Part of a small language model's weights: rotary positions.
Each number is 128 + 24 x the weight over its row's rms, rounded and kept within 0 to 255. Layers, rows and columns count from 0. The size above them is the row's rms in percent of the matrix's.

# layer 2 attention value, 768x768, rms 0.0579, rows 373-383, columns 0-255
size [ 84  87  91  84  86  83  86  88  85  82  83]
[[131 139  93 109 147 171 144 160 108 148 187 113  60 115 170 104 138 119 133 124 146 142 115 102 144  83 104 120  82 133 118 115 140 122 100 116  59 170 149  95 159 121 110 119 182 125 112 119 117 165 118 114 171 147 107 114 134 110 131 140  94 142 137 113 122 155  99 114 113 127 115 161  72 123 173 127 117 120  84 126 149 132 107 163 128 139 135 123 127 127 143 137 131 118 105 115 122 136 165 115 140 113 135 117 118 123 127 126 120 130 133 151 115 143 136 140 126 126 115 131 107 132 103 121 151 151 109 119 140  91 127 153 137 107 142 108 145 121  74 114 148  89 110  86 174 143 179 163 146 103  96 120 109  75 113 187 130 157 102 100 129 101 132 137 118 114 162  97 116 122 150 143 124 173 146 157  96  91 137 158 145 141  79 161 128 135 147 131 146 123 128 113 127 111 105  96 112 125 168 137 140 143 176 120 127 123 117 124 154 118 126 154 137 101 138 134 132 124  90 125 125  86 115 127  77 158 132 146 169 126 113 134 162 135 106 113 160  99 132 106 116 155 140 112  94 153 178 148 144 108 115 104 143 142 131 107]
 [120 132 116 111  98 117 114 123 154 107 114 108 137 116  76 136 125 136 137 113 108 125 146 147 113 126 144 117 122 143 145 151 113  70  98  86 176  74 126 152 125 169 154  85 122 156 139 161 108 109 128 133 144  89 123 118 122 128 107 135 152 182 156 136 115 132 149 120 101 139 122 104 158 153 133 154 144 130 124 126 174 129 161 177 136 169 105  95 112 123 131 145 161 130 115 126  66 102 148 109  89 132 102 156 134 134  78 111 142 167 116 167 114 119 127 162 152 129 113 130 138 109 161 114 129 147 115 129 149 144 112 128 124 134 171  80 104 175 115 142 121 133 124 107 153 117 143 136 117 144 142 118 141  62 108 114 137 173  90 161 102 117  99 127  67 146 146  79 137 117 105 127 134 152 117 133 153 158 144 107 170 105 156 116 118 150 146 161 103 163 160 115 154 155 113 159 160 133 141 139 126 110  99 182 174 135 114 155 143 128  94 162  92  82 139 146 146  96 162  68 131 167 143 132 150 114 108 128 147 156 134 147 142 125 145 164  88 115 135 157  64 104 116 104 153 133 106 122 144 143 151 139 140 144 119 165]
 [157 163 103 106 146 151 157 102 143 110 140 110 141 118 120  76 143 139 134 140 143 136 137 114 157 108 152 122 123 116 136 142 101 155 110 117 151 144 126 137 174 134  78  67 110 155  93 130 104 135 136 114 158 120  71  84 130 142 176 157 154 126 171 156  97 122 151 124 140 135 198 125  92 139 126 146 120  88 100 148 121 160 144 116 148 157 112 122 122 186 135 114 122 132  80 103 113 110 169 169 158 111 178 108 122 152 105 147 163 109  98 144 131 104 153 172 163 131 148 176 130 152 151 137 123 114  88  85 151 152  95  95  95 119 118 110 134 134 147 118 131 105 144  92  98 167 118 139 135 131  86 119 151 109 126 137 158 133 127 138 182 123 101 146  88 133 169 100 120 155 117 120 147 156 126 118 133 153 118 125 148 142 135  86 175 127 118 116 105 153 113 120  84 118 111 144 135 134 135  99 140 129 114  49 155 157 121 104 126 122 102 125 104 167 116  92 155 133 134 130 128 116 130 122 132 174 129 106 117 142 126 105 117 115 145 107 106 177  99 103  82 152  99  98 122  99 104 133 124 126 121 172 155 147 137 149]
 [124  99 162  93 123 113 141 106 104 144  81 124 113 115 156 137 125 128 157  98 174 150 107 160 143 132 137 167 140  66 121 133 148  91 133 128 132 150 148  99 111  80 144 119 127 122 157 148 120  89 128 102  89 134 179  98 151 146  94 105 112 140 126 123 112  74 119 144 135 160 118 103 101 121 141 115 153  96 100 166 107 133 152 107 119 113 108 156 136 115 103 139 102 144 143 138 111 116 149 143 130 144 106 149 165 122 145 149 125 101 141 116 159 163 121  83 115 139 148 142 111  81 109 160 104 152 123 122  89 131 105 141 167 141 147 109 147 132  94 152 133 125 133 126 124  73  99 116  72 142 146 122 130 151 136 138 193 103 119 149 113 151 119 145 144 155 110  96 157 136  71 125 101 145 153 136 175 104 160 148 138 136 143 143 145 132 145 116 165 123 183 114 133 130  92 129 175 168 143  71 151 148 173 143 114 143 124 145 120 124 125 102 103 152 139 111 128 143 116 138  91 129 131 146 124 134 166 119 150 126 133 130 114  91 122  90  88 121 145 137 109 118 145 140 129 148 171 144  79 124 142 151 153 139 145 134]
 [153 113 176 113 109 120  92 132 144 182 148 113 132  83 127  84 123 118 107 139 100 120  89 137 121 120 149 120 165 101  97 124 130 138 167  94  73 147  76 117  94 146 144 175 164 129  72 136 161 131 134 127 113 118  82 132 113 136 153 135 109 127 132  84 133 118  96 147 118  85 155 140 118 116 141  91 163 119  86 155 100  82 129  99 128 146 115 104 155 143 148 139 148 120 152 146 121 144 117 115  91 140 107 143 150 120 115 183 129 123 158  96 156 149 163 121 157  98 151  85 143 115 130 121 164 117 128 132 148 136  85 138 152 132 127 111 137 136 161  94 182  98 107 125 100 131  80 122 123 103  72 126 140  95 133 113 151 106 107 135 133 121 135 138 115 150  66 115 111  93 151 126  92 114 129 105 123 125  94 127 126 137 154 121  74 122 125  80 129 119 127 148 170 106 109  94 134 141 130  81 128 108  95 149 124 115 108 171 117  92 111 107 100  96 125 140 108 135  82 172 169 154 121 120  84 148 109  98 164 133 142 143 124 116 107 149 138 145 146 180 167 153 152 118 125 143 106 161 117  90 118  86 149 114 101 110]
 [ 93  71 151  94 144 127 115 126 118 145 126 144 104 105 157 153 123 131 102 141 119  98 153 140 137 119  90 117 159 116 102 106 105 153 151 139 160 126 139 142  88 104 121  94 145 106 131 133 122 176 118 149 152 130 120 117  95 128 117 154 136  98 138 128 134 130 130 121 100 166 166 146 143 167 142 131 126 116 154 138 148  80 113  91  75 147  96 151 132 184 155 107 155 119 108 122 113 188 143 155 123 123 147 140 129 116  99 120 123 130 136 109 111 127  88 157 110  81  94 139 139 101 111  91 153 100  95 112 101  87 110  89 128 129  80 140 122 157 127 164 149  98 193 139 160 130 120 113 123 140 123 125 156 158  99  76 147 188 153 130 132 101 143 101 203 122 148  67 116 148 137 107 158 138  91 111 124  93 142 143 109 166 163  93  85 147  88 174 138 168 134 151 125 145 127 131 151 161 109 137 107 121 139 142 128 119  94 110 176 139 100 144 111  91 157 103 122 141 116 130 144 131 114 172 116 132  94 123  91 136 161 142 119 127 146 148 146 109 124  91  79 121 116 108 106 101 140 130 159 119  52 114  90 167 119 116]
 [135  81 148  97 167 123  73  99 129 120 119 159 116 173 133 152  87 136 123 126 166 120 156 101 105 121 117 120 170 136 148 106 140  90 123 143 131 101 114 164 164 111 161 132 114 133 101 130 166 118 131 112  95 127 169 149 146 130 113 147  77 137 129 117 137 120 153 139 131 109 124 181 177 128 130 145 161 147 119 121 166 127 143  91 141  94 173 166 138 124  87 137 145 129 182  88 155 146 172  90 103 103  81 126 122 140 169 133 100 145 106 125 119 127  79 100 160 110 187 144 127  93 130 119 134  77 136 178 143 140 134 134  94 120 109  64 139 158 122 140 116 122 110 163 137 119 135  79 126 143 187 157 109 114 134 135 150 147 153 139 161 112 140  99 149 168 118  96  98 120 123  72 165  80 139 134  84 162 102 149 161 127 145  97  84 150 124 170 156 121 131 144 179  94 137 108 107 124 134 108 110 122 132 112 108 101  87 120 164 131 137 129 101 135 141 105 134 124 164 150 139 144 110 103 140 134 150 119  94 141 117 141 149 105  85 145 124 103 128  74 166  97 138  95 162 121 140 150 136 114 132 126 104 134 122  99]
 [106 140 122  87 122 122  83 130  99 146  97 129 119 154 116 127 125 145 116 134 108 169 128 125 160 131  99 115 145 144 121 128 126  82 136 117 172 117 125  98 122 132 137 126 123  90  97 156 104 121 133  98 127  97 135 118 164 100 102 118 100 121 123 145 113 122 136  95 118 168 110 130 141 106 113 163 117 101 144 140 146 152 123  84  99 163 116 122  93 132 147  72 115 141  83  88 125 109 151 123 161 119 115 108 104 132  97 117 115 112 118 129 118 113 165 170 126 113 120 125 130 175  87 126 119  90 155  81  88 146  84 161 151 141 160 140 130 117  85 125 145  97 146 112 107 102 135 124 140  86 121 136 135 155  92 130 129 130 116 117 124 118  90  82  90  88 141 141 105 135 111 129 134  68 140 141 117 155 170 175 120 156 153 148 118 156 133  87 153 130 161 130 156 122  87 138 121 110 112 118 118 166 185 142 154 135 108 110 131 123 122 144 109 139 126  93 163 133 113 121 123 190 115 131 148 132 166 136 105 121 166 127 172 115 173 103 127 128 146  76 116  87 123  96 148 149 130 122 163 103 106 125 109 109 143  69]
 [136 126 114 128 100 113 164 105  75 157 147 124 108 129 144  86 116 187 122 127 137 121 104 122  91 150 120 131 130 139 118 102 166 145 137 127 141 133 127 159 100 100 160 137 157 120 124 115 174 101 104 147 132  97 158 161 163 133 132 144 107 153 114 100  99 122 129 138 145 139 116 114 147 129 157 106 141 147 143 152 118 108  94 107 103 150 153 121 166 111 121 155  85 113 134 146 134 163 108 166 116 151 120 131 158 121 127  98  95 139 129 105 102 132  92 103 156 133 113 100  98 114 134 120 180  66 162 186 107 131 146 120 137 126  94 111 104 118 119 146 143 148 113 164 148 120 183 108 104 111 167 117 112 136 171 129  85 111 145 116 112 126 120 102 119 155  85  92 157 126  96 125  79 153 142 115 141 139 131 150 151 120 100 145  76 152 136 170 145 136 155 130 144 136 102  83  97 154 130 177 139 132 140 133 126 139 110 113 133 134 171 119 154  88 105 110 145 155 100 119 119 139 161 128 137 155 134 153 118  96 105  97 157 129  91 104 125 125 131 136 143 187 152 104  88 144 161 138 128 148 143 104 131 163 112  93]
 [117 181 145 111  90 117 140 159  77 118 140  97 139 145 120 116 140  99 155 103 129  95 162 126 134 157 124 159 125  69 108 123  98 179 113 104 168  97 159 148 134 132 150 131 140 155 124 114  93 109 137 102 134 162 134 107 147 135 172 135  75 144 179 106 142 104 101 132 118 147 124 134  89 116  97 149 160 115 100 136  91 127 108 108  98 169 145 113  62 100 160 158  95 133 150 150 165 157  85 111 159 110 113 133 109 145 126  96 114 124 110 108 171 139 146  98 127 124 121 126  92 175 150  91  77 153  81 115 158 143 151 178 144 158 150 133  71 121 150  89 133 123 111 128 120 102 139 146 116 127 111 109  87 118 158 142 137 112 120 127 101 115 143 116 128 126 123 121  80 153 122 148 141 156 139 153 146  94 124 147 135 163 126 126 129 114 131 115 111 118 145 112 143 124 136 134 159 137 123 114 126 152 150 148  96 122 125 167 144 169 100 148  85  99 135 108 159 143 156 161 118 146 112 124 172 123 154 106 158 133 157 132 154  70 135 129 122  85 146 183 133 138  94 120 112 114 112 124 110 116 131  99  99 129 141 121]
 [135 165 127 134 129 146 150 112 151 141 139 105 129  79 130 140 104 104 122 127 160 103 164  97  94 155 138 173 121 135  93  98 150 106 118 131 146  82 123 163 144  99 102  94 144 132 151 112 102 108 125  94 171 154  98 139 112 147 138 137 178 128 141 135  97 113 139 125 153  88 105 124 173 130  74 158 136 152 166  85 123 148 132 163  88 141  95  92 131 108  78 128 140 125 134  92  87 111 101 111 155  95 114 109 139 140 116  85 188 107  71 155 110 145 119 143 120 149 128 121 137 105 123 108 149 136 157 157 129 142 104 111 143 128 103 111 122 105 170 113 129 129 128  80  84 141 111 168 143 144 157 111  78 133 126 157 146 101 134 120 133 131 114 160  88 117  76  96 138 137 165 153  99 124 138 131 163 113  91 142 146  98 100 145 154 118 152 118 126 118  78 100 108 125 137  87 138 126 134 166 126 137 105 120 142 137 192 146 127 167 125 143 168 148 143 131 150 159 133 111 142 124 147 149  93  93 116 147 143 114 120 102 133  98 111 151 120 155 154 104 140 120 149 149 158 164 134 107 116 115 157 128 117 143 158 144]]
# layer 2 attention output (transposed), 768x768, rms 0.168, rows 373-383, columns 0-255
size [ 80  81  87  79  80  84  78  80  79  81  79]
[[ 94 148 105 147 137 126 119 102 168 160 146 103  83 137 121 141 144 148  93 145 115 149 141 180 116 105  90 176 141 137 145 174 110 158 117 105 102 141 144 126 176  94  96 131 138 161 124  90 139 121 121 117 140 123  94 127 170 142 114 126 135 111 112 150 108  77  89 146 129 119 144 120  98 113 134 143 137 140 119 129 122 156 103 139 159 111 147 171 132 126 147 138 131 135  83 188 126 145 113 141  99 106 138 161 127  93 118 125 136 147 120 129 106 135  86 136 128 137 194 150 151 126 131  97 160 138 131 138  97  84 156 134 119 134 123 142 184  99  88 138 115 119 129 123 155 117 147 101 114 114 189  99  94 140  96 126 123 115 123 131 143 146 110 101 105 118 136 114 162 117  88 142 176 171 154 144 140 128 163  90 110 190 107 117 157  89 109 162 149 122 114 148  96 123  60 111 111 175 186 128 136  70 128 157 140 179 120 127 128 133 147 156 147 136 134 157 174 148 149 147 143 131  86 113 100 148 101 133 155 109 170 134 173 131 100  90 105  85 102 160 109 124 128 124 134 199 102 144 157 137 105 145 140 161 128 138]
 [153 189 126 114  36 113 124 174 128 128 112  81 108  96 132 139 108 121 167 131 138 130 127 104 109 143 126 101 134 105 133 118 101 137 145 157 147 136 125 166 135 115 141 121 106 126 145 159  86 184  92 122 143  98 118 106 106 145 140 128 139  97 112 188 107 123 128  88 133 147 111 134 164 120 111 194 110 125 117  82 112 106 136 113 132 149 164 108 125 111 136 145 121 123 103 121 106 128 121 118 124 131 145 173 148 123  83  91 152 124 119 130 145 155 121 117 116 118  99 120  86 108 167 100 109 141 137 117 155 127 178 131 167 150 148 109 117 175 123 127 114 119 157 170 113 146 139 134 130 171 159 132 106 144 145  91 110 119  66 110  90  87  98 136 158 161  95  90 104 147 122 140 126 134 103  93 146  99 156 116 129 144 114 120 109  94 156 125 148 132  99 153 151 146 130 163 151 104 111 101 112 135 136 117 142 140 136 129 132 164 137 141 130 125  93 155 106  81 130  73 122 163 108 137 127  98 115 118 145 116 111 152 132 168 153 133 146 160 149 107 140 118 160 182 157 134 124 116 124 157 139 165 156 145  92 138]
 [170 108 143 140 125 126 107  89 132  97 146 125 116 141 171 117 159 147  95 108 110 146 171 165 134  99 155  89 141 108  94  75 126 119 111 130 135 129  64 151 137 139 118 113  96 142  95 162 166 142 152 102 166 123 101 124 125 116 168 137 104 142 136 104 146  83 115 130 103 134 144 127  97 137 145 160 107 104  89 153 155  85 109  84 127 109 111 107 118 168 137  87  73 130 123 131 100 146 143 113 169  98 124 143 132 145 134 118  62 108 122 167 123 129 125 158 120 162 143 150 130 132 167 110 117 136 116 137 133 149 120 108  71 141 120 107 134 134 109  79 146 110 158 135 144  92  69 128 100 137 140 130 116 133  98 128 103 145 120 137 120 157 133 139 124 118 112 172 144 100  82 120 124 144 148 116 120  94 202 130 108 161 139 133 139 126 156 118 113  93 105 140 105 188 120 169 105 153 149 165 130 145 119 139 101 135 126 122 173 137 102 146 147 113 155  79 171 165 140 158 146 142 135 140 119 153 146 120 104  97 117  82 145 165 133 144 117 139 145 145 140 141 158 108 143 120 110  98 113 118 150  99 116 133 152 110]
 [124  60 158  80 154 134 156 181 124 124 108 122  84 120 129 108 120 107 134 136 152 117 129 117 109 118 143 171 108 120 173 138 110 138 121 130 103 164 121 144 153 142 134 113 134  95 105 164  84 128 156 137 111 108  97 102 125 140 171 140 133 137 140 117 129 178 129 164 125 137 140 151  89  93 110 105 114  92 154 137 123  91 108 131 158 111 142 150 117 140 149 114 140 135 115 147 108 135 157 144 139 166 111  90  49 109 145 124 142  75 164 145 151  88 122 122 125 131  96 132 144 142 122 142 149 101 114 111 144 115 111 144 136 117 134 138 140 129 140  93 126 116 160 116 139  97 148 151 138 122 140 130 124 141 142 108 173  94 132 103 114 103 151 117 152 127 114 117  98 134 137 100 125 141 141 140  98 174 126 127 118 117 153 169  80 128 150 138 110 109 135 124 146 116 152 137 150 110 155 164 147 143 136  93  96 120  99 153 138 141 106 132 126  76 113 131  95 141 144 139 107 129 114 196 147 125 133  87 110 184 117 105 127 111 137 136 158 156 111  91  71  98  96 104 122 106 157 111  90 116 125 161 113 177  97  87]
 [122 142 143 138 154 126  94 163 111 104  85 126 127 103  97 129 163 111 124 171  92 117 129  96 122 151 102 136 140 121 174 156 110 136  78 142  85 162  97 165 104 104 131 152 128 157 111 115 120 116 134 162  96  57 144  99 136 100 185 108 126 110  87 100 109 146 139 105 180 128 129 117 132 159 130 126 125 127  97 120 124 135 118 130 131 148 148  90 136 142  82 152 113 141 126 108 125 114 109 117 100 134 164 170  98 144 140 137 133 104 153 108 114 147 160 121  95  84  87 162 101 108  83 130 135 119 149 142 132 117 113 178 126 103 123 144 132 106  87 123 114 120 143 132 120 107  93 141 143 152 157 139 104 112 140  98 145 149 141 146 165 107 113 133  95 167 134 116 173 101 124 114 122 131 115 139 109 140 112 121 164 122 152 166 119 122 149 119  98 148 136 112 157 115 109 122 136 133 174 144 168 105 116 133 162 112 178 156  94 134  89 158 122 136 117 140 133 117 137 162 131 106  79 141 146 129 106 138 152 118 133 159 121  85 177  90  91 120 171 138 159 134 124 114  81 122 101 125 150 136 132 123 176 161  98 119]
 [142 130 112 142 107 139  93  68 160 149 127 145 122 109 158 127 158 133 127 180 118 112 124 161 122 112  75  98 133 136  59  96 128 127 181 164 136 111 114 134 126 136 139 150 102 116 100 130 127 154 145 114 151 134  96 103  98 145  87 108 154 119 164  91 126 132 128 131 123 154 127 122 151 136 127 149 133 114 115 145 105 135 118 138 152 120 111 147 114 134 151 108 142 126  76 106 150 159 127 145 124 102 134 115 127 120 157 135 129 146 115 133 132 103 100 116 160 155 136 151 152 150 105 110 108 109  86 105 152 111 158 105 125  95 155  95 160 130 128 124 129 129 126 130 126 137 124  74 130 119 127 151  91 114 141  83 153 179  95 122 114  78 142 114 127 105 120 176 109 142 106 153 123 111  66 132 110  84 117 143 103 204 133 110 133  91 139 101  72 168 160 132 140 164 161 115 111 100 111 134 114 118 104 140 135 136 118 147 162 137 145 165 117 148 136 110 165 108 109 129 119 119  74 177 105 180 132 112 120 147 114 109 146 158  97 142 102 118 150  99 133  79 115 112 116 111 147 110 116 122 111 178 135  98 143 163]
 [118 132 109 117 108 137 102 123  98 130  97 134 100 157 100 120 128 127 127 100 126 141 101 105 133 152 113 163 159 142 150  84  88 100 108 135 147 114 139 125 149 107 120 124 138 100 110 142  84 166 126 143 144 130 117 151 106 130 121 128 146 125  97 135 105 139 156 102 123 136 139 173 118  91 143  83 141 109 131 147 120 143 158  89 131 151 113 114 147 143 150 117 148 116 130 143 152 138 153 127 105 135 138 130  95 155  88 144 148  89 132 140 108 121 101 124 124 104 116 100 137 126  75 144 167  76  94 110 114 151 136 101 120 125  96 108 150 143 145 155 147 130 122 121 172 110 163 117 162 164 112 149 131 155 111 109 139 122 116  92 141 125 152 113 136 148 105  97 112  91 133 136 138  97 134 137 126 122  91 105 154 130 127 126  59  83 164 169 111 123 141 118 107 133 149 108 160 102 112 110 124 138 129 119 145 171 109 123 145 133 133 136 146 146  94 139 139 154 115 128 149 116 141 169 179  97 104 135 139  97 123 141 111 132 108 139  99 116 166  96 130 154  94  86 159 102 107 102 130 132 117 144 163 145 104 163]
 [136 104 108  57 106 143 110 124 120 156 170 163  90 122 132 124 124 123 113 139  91 136 138 158 153 137 131 127 148 149 109 123 130 132 134 114 182 111 130  90 130  86 175 142 100 168  86 153  90 141 138 163  91 106 134  85 136 198 134 105  90 124  97 130 160 113 138 161 135 126 139 125 117 112 115 130 118 120 126 117  96 154 108  77  69 130 126 151 112 122 148 124 110 120  84 121 124 110 132 108  85  96 102 124  89 117 120 134  93 140 120 140 177 125 113 163  92 112 146 133 145 115 179 118 146 114 100 130 131 129 142 140 107 133 131 109 138 151  93  85 173 164 140 166 119  94 159 122 140  99  88 141 144 142 111  93 113 143 138 121 132 150  96 124 149 131 127 125 129 145  69  98 134 111 129 153 113 130 162 135 109 113 144 156 121  87  82 111 154 151 118 127 128 108 113 145  95 118 119 113 129 126 133 124 179 113  83 140 120 128 114 146  96 100 151 100 179 143 143 155 117 112 139 105  86 180 103 104 197 133 161  99 154 172 113 134 100 127 143 104 100  99  95  94 126  98 161 159 100 141  94 201 118 171  96 156]
 [ 91  55  95 112 126 113 172 112 120 137 148 116 133 118 123 109 152 166 143 169  76 177 162 179 136 158 101  91 148 143 146 154 146 147 105 100 124 146 116  75 137 111 140 149 156 133 117 153  88 100  84  97  84 115  81 145 144 101 162 127 141  97 130 111 136 127 142 132 131 158 206 126 187  74 146 121 167 132 121 109 134 130 120 133  61 150 117 124 157  97  83 148 125 100 139  72 120 139 156 135 113  81 158 146 127 129 162 129 136 156 101 116 114 108 144 129  87 130 114 155 124 132 119 112 148 122 111 163  82 112 123 134 152 129 152 107 159 108 109 145 104 158 123 125 119 130 137 135 150  91 130 103 107 130 164 103 133 160 145 140 167 132 152 119 152 136 138 130 111 153 121 138 112 118 105 131 147 119 116 141 138 126 118 126 120  87 138 206 135 163 188 120  96 124 139 121  92 147 138 124 140 143 105 109 140 157 147 160 127 109 167  96 105 122 169  90 138 156  83 109 152 133 135 159 158 144 131 162 157 130 157 146 117 154  96  98 115 113 115  92 157 140 130 118 125 138 141 100 132 146 118 136 107 144 115 112]
 [132 143 132 117 189  95 154 102 107 117 148 127  78 110 157 117 148 107 120 134 170 116 138 134  88 144 106 128 111 152 110 129 105 131 140  75 167 168 147 145 162 146 203 137 116 149 134 147 145 106 141  88 126 133 160  91 121 143 150 111 137 193 105 158 135 145  97 110  98 155 165 137 123 138 123 111 132 103 138 142 111 129 128 143 132 125 157 137 100 140 135 143  79 165 140 133 128 157 143 132 116 141  98 114  90 145 113 133 158 141 131 119 122 160 135 119 153 147  90 125 141 114 133  89 149 159 149 129 164 119 130 166 145 150 148 107  94  87  74 108 119 171  75 116 115 139 155 127 123 134 151 119  94 132 129 139 157 136  93 123 109  84 130 170 154 138 126 132 120 139 156 100 127 153 126 120 136 107 137  60 110 110 175 132 161 135 132 114 143 120 123 108 118 144 153 160 110 160 118  91 146 138 105 171 108 162 142 156 130 134 131 118 129 148 129 103 143 124 145 125 101 121 121 138 150  74 133 151 157 104  75 148 123  97  79 103  62 129 137 126 106 139 127 133 110 128 134 138  83 118 106 160 139 101 127  92]
 [118 144 148 126 101 110 128  87 153 129 141 128 153 169 128 150 110 180 161 138 120 144  87 122  90 128 179 108  46 116 134 109 154 147 156 165 110  86 122 140  82 133 136 121 165 145 123  97 132 123 129 134 136 130 168 115 124 141 176 122 150 116 119 149 129 124 131 102 145 159 126 147 157 146 145 158 149 142 179 121 170 102 112  96 111 133 156 128 135 131 149 149 134 161  97 101  95 106 154 118 142 207  92 141 102  95 110 148 112  87  86 166 131 115 150  99 115 157 162 129 129 129 125  98 136 163 142 125 148 161  91  72 139 141  99 173 119 127 153 119 117 110 123 119 149 111 146 133 115 147 166 132 127 166 138 153 123 136 106 136 132 157 138 180 125 145  87 118 149  89 139 116 146 127 146 116  88  99 127 104 161 126 160 118 106 107 127 132 143 156 143 161 124 112 105 145 146 109 120 154 116 124 155 135 158 135 139 123 159 152 131 134 114 122 120 115  93 128 103  72 146 123 157 138  79 122 140 136 157 122 122  88 129 140 135 107 165 130 100 147 121 147 150 164 125 141  99 118 130 133 137 155 121 138 126 179]]
# layer 2 attention query, 768x768, rms 0.0572, rows 384-386, columns 0-255
size [ 75  79  75]
[[ 99 101 132 153 133 100 119 140 122 165 149 121 129 138 118 119 141 141 121 110 120  83 153 132 128 149 140 107 106 138  89  90 144 101 114 134  93 166 142 138 144 141 126 117  94 149  88 128 109 102 113 113 155 117 121 172 156  98  94 135 146 148 115 193 123 143 109 116 131 136 169 137 138 118 159 103  98 105 145 179 119  93 123 111 142 152 137  98 112 154 167 153 122 104 142 150 115 139 105 130 171 155 144 127 131 155  87 115 111 152 153 180  79  66  97 134 167 141 120 125 126 134 115 133  94 127 127 149 112 159 126  75 125 109 151 154 119 172 146 123 131 144 103 158 102  70 144 149 116 103 140 129 120 123 128 125 134 127 147  78 131 133 109 129 124 105 136 153 107  92 128 170 113 172 114 123 127  63  90 149 118 116 130 108 115 134 148 122 149  88 100 129 109 122 145 136 139 128 137 109 156 118 129  65 100 139 114  74 166  75 112 112 107  91  94 125 127 151 130 104 125 134 141 142  86 149 130 117 142 156 157 123 161 125 123 145  80 108 166 156  97 140 134 131 148 121  92 162 154 151 169 112 115  87 140 129]
 [146 117 105 128 144  96 105 162  95 164  99 127 137 112 160 114  88 144 143 108 114 109  91 134  96  73 125  91 121 139  99 113 125 130 159 127 155  76 137 126  84 129 132 119  90 133 110  92 152  93 118 114 139 141 150 164  93 113 135 112 151 116 116 149 123 144  96 122 170 106 106 129 133 103  81 118 164 146 155  97 103 166  95 133 130  96  90 109 136 126 121 134 138  81 146 177 159  99 135 160  88 171 144  93 135 110 156 135 150 145 141 119 126  66 119 124 137 144 131  70 136 118 115 104  86 155 163 135 113 139 142  89 161 168 142 129 157 110 153 111 117  41 106 114 117 125 132 143 119 109 109  98 102 123 131 141 143 156 109 129 107 134 113 147 139 141 189 105  97 125 124 102 138  89 103 117 168 146 122 154 139 139 117 115 112 112 111 110 155 118 194  91 131 150 129  96 134 101 135 136 152 140 126  98  99  62 140 135 123 190 139  93 109 131 101  79 121 120 133  96 166 115 109 112 123 114 131 128 154 112 105  88 126 141 128 120 149 142 116 127 142 142 127 147 135 127 139 120 143 131 165 174  90 161 119 113]
 [140 128 133 124 145 147 122 171 147 121  96 130 122  85 110  82 154 168 117 144 139 149 123 137 138  60 156 120 123 125 160 126  98 160 118 102 138  99 154 138  91  92 126 123 117 150 153 125  77 110 129 106 157 149 143 122 124 143 173 119 141 173 129 121 133 115 110  99 146 142 144 130 123 162 153 124 147 122  79 149 134 112 135 118 132 148 120 132  95  93 165 114 115  77 139 121 117 185 101 130 128 108 122 121 138  91 127 126 159 125 120 117  95 129  99 140 137 175 112 109 100 144 121 114 134 157 173  94 175 143  98 135 119 115 107  97 159 130  88 129 103 136 142 123 171 138 117 121 128 133 129 135 154 132 140  99 114 164 140 159 144 126 100 121 148 131 163 161 126 123 120 136 115 136  95 170 107 145 146 117 100 107 129 110  94 145  99 142 121 150 154 122 114 175 110  78 119 101 128  83 150 105 159  93 141 146 118 111 140 122 134 116 120 106 177 132 122 133 123 129 134 134 122 165 107 153 153 140  88 149 118 119 119 111 103 153 114 109 128 169 122 167  94 114 176 141 120 158 100 116 127 159 131 148 122 132]]
# layer 2 attention key, 768x768, rms 0.0565, rows 384-385, columns 0-255
size [ 65  63]
[[140 121 169 120 123 124 129 138  97 117 113 148 121 121 155 127 108 174 102  90 139 115  77 102  90 112 123 117 144 107 120 142 121 140 145 140 127 149 141 109  96 106  88 137 137 188 152  94 110  97 133 161 112  98 156 119 145 155 102  95 141 146 104 113  90 111 114 134 139 160  99 140 140 104 110 117 144 117 152 155 100 134 126 133 165 118 120 133 128 113 184  85 113 114 102 113 137 129 139 169 112 137 161 146 127 114 157 180 173  85 124 165 153 107 106 103 128 136 120  90 148 141 148 119  98 146  95 128  70 151 149 115  96 121 129 116  97 126 142 163 124 125 127  94 158 175 118 106 104 135 148 129 156 109 123 152 111 149 146 117 145 106 100 118 106 116 119  88 150 114  80  93 105 166 152 115 159 129 107  97 123 115 102 165 138 120 135 143 154 143 110 100 120 131 163 158 136 106 150 172 123 143 118 119 115 144 146 119 130 117 116 156 115  97  91  68 119 123 128 114 155 153 120 117 126 129 124 148 155 144 109  95 113  82 138  86 125 113 138 146 139 102 134 167  92 114 100 108 145 130  90 159 113 106 115 141]
 [ 77  95 169 151 120  87  80 139 100 132 115 114 135 141 129  95 166 144 154 113 119 110 108 131  95 148 153 127 146 129 194 100 154 134 132 114  95 107 115 160 100 106 143 110 153 147 143  98 145 100 165 144 103  96 132 130 127 140 134 207 140 121 199 124 127 128 112 171 125 138 141 164  98 101 129 114 144 123 145 105 109 145 124 170 162 112 113 162 145  81 165 130 124  75 146 119 121 118 103 178  96 151 135 113 133 116 159 108 117 139 153  73  95 139  90 137 134 149 123 102 138 132 165 130 132 158 144 124 114 129 112 112  99 162 139 135 178 135  82 122 105 133 105 104 158 130  99 136 168  98 122  90 112 136 113 123 150 130 141 116 112 146 125 135 126 171 170 144 113 160 122 129  66  86 111 135 138 139  79 176 138 117 122 107 108 154 144 118 153 159 141 150 127 145 110 108 157 139  97 143 154 119 162 128 179 142 131  99 105 134 101 104 108 128 170 118 108 140 144 131 117 140 114 143 141  72 147 147 141 119 155 177 122 163 139  91 116 108 110 136 106  84  71 137 195  88 139 148 129 100 176 132 129 106 116 177]]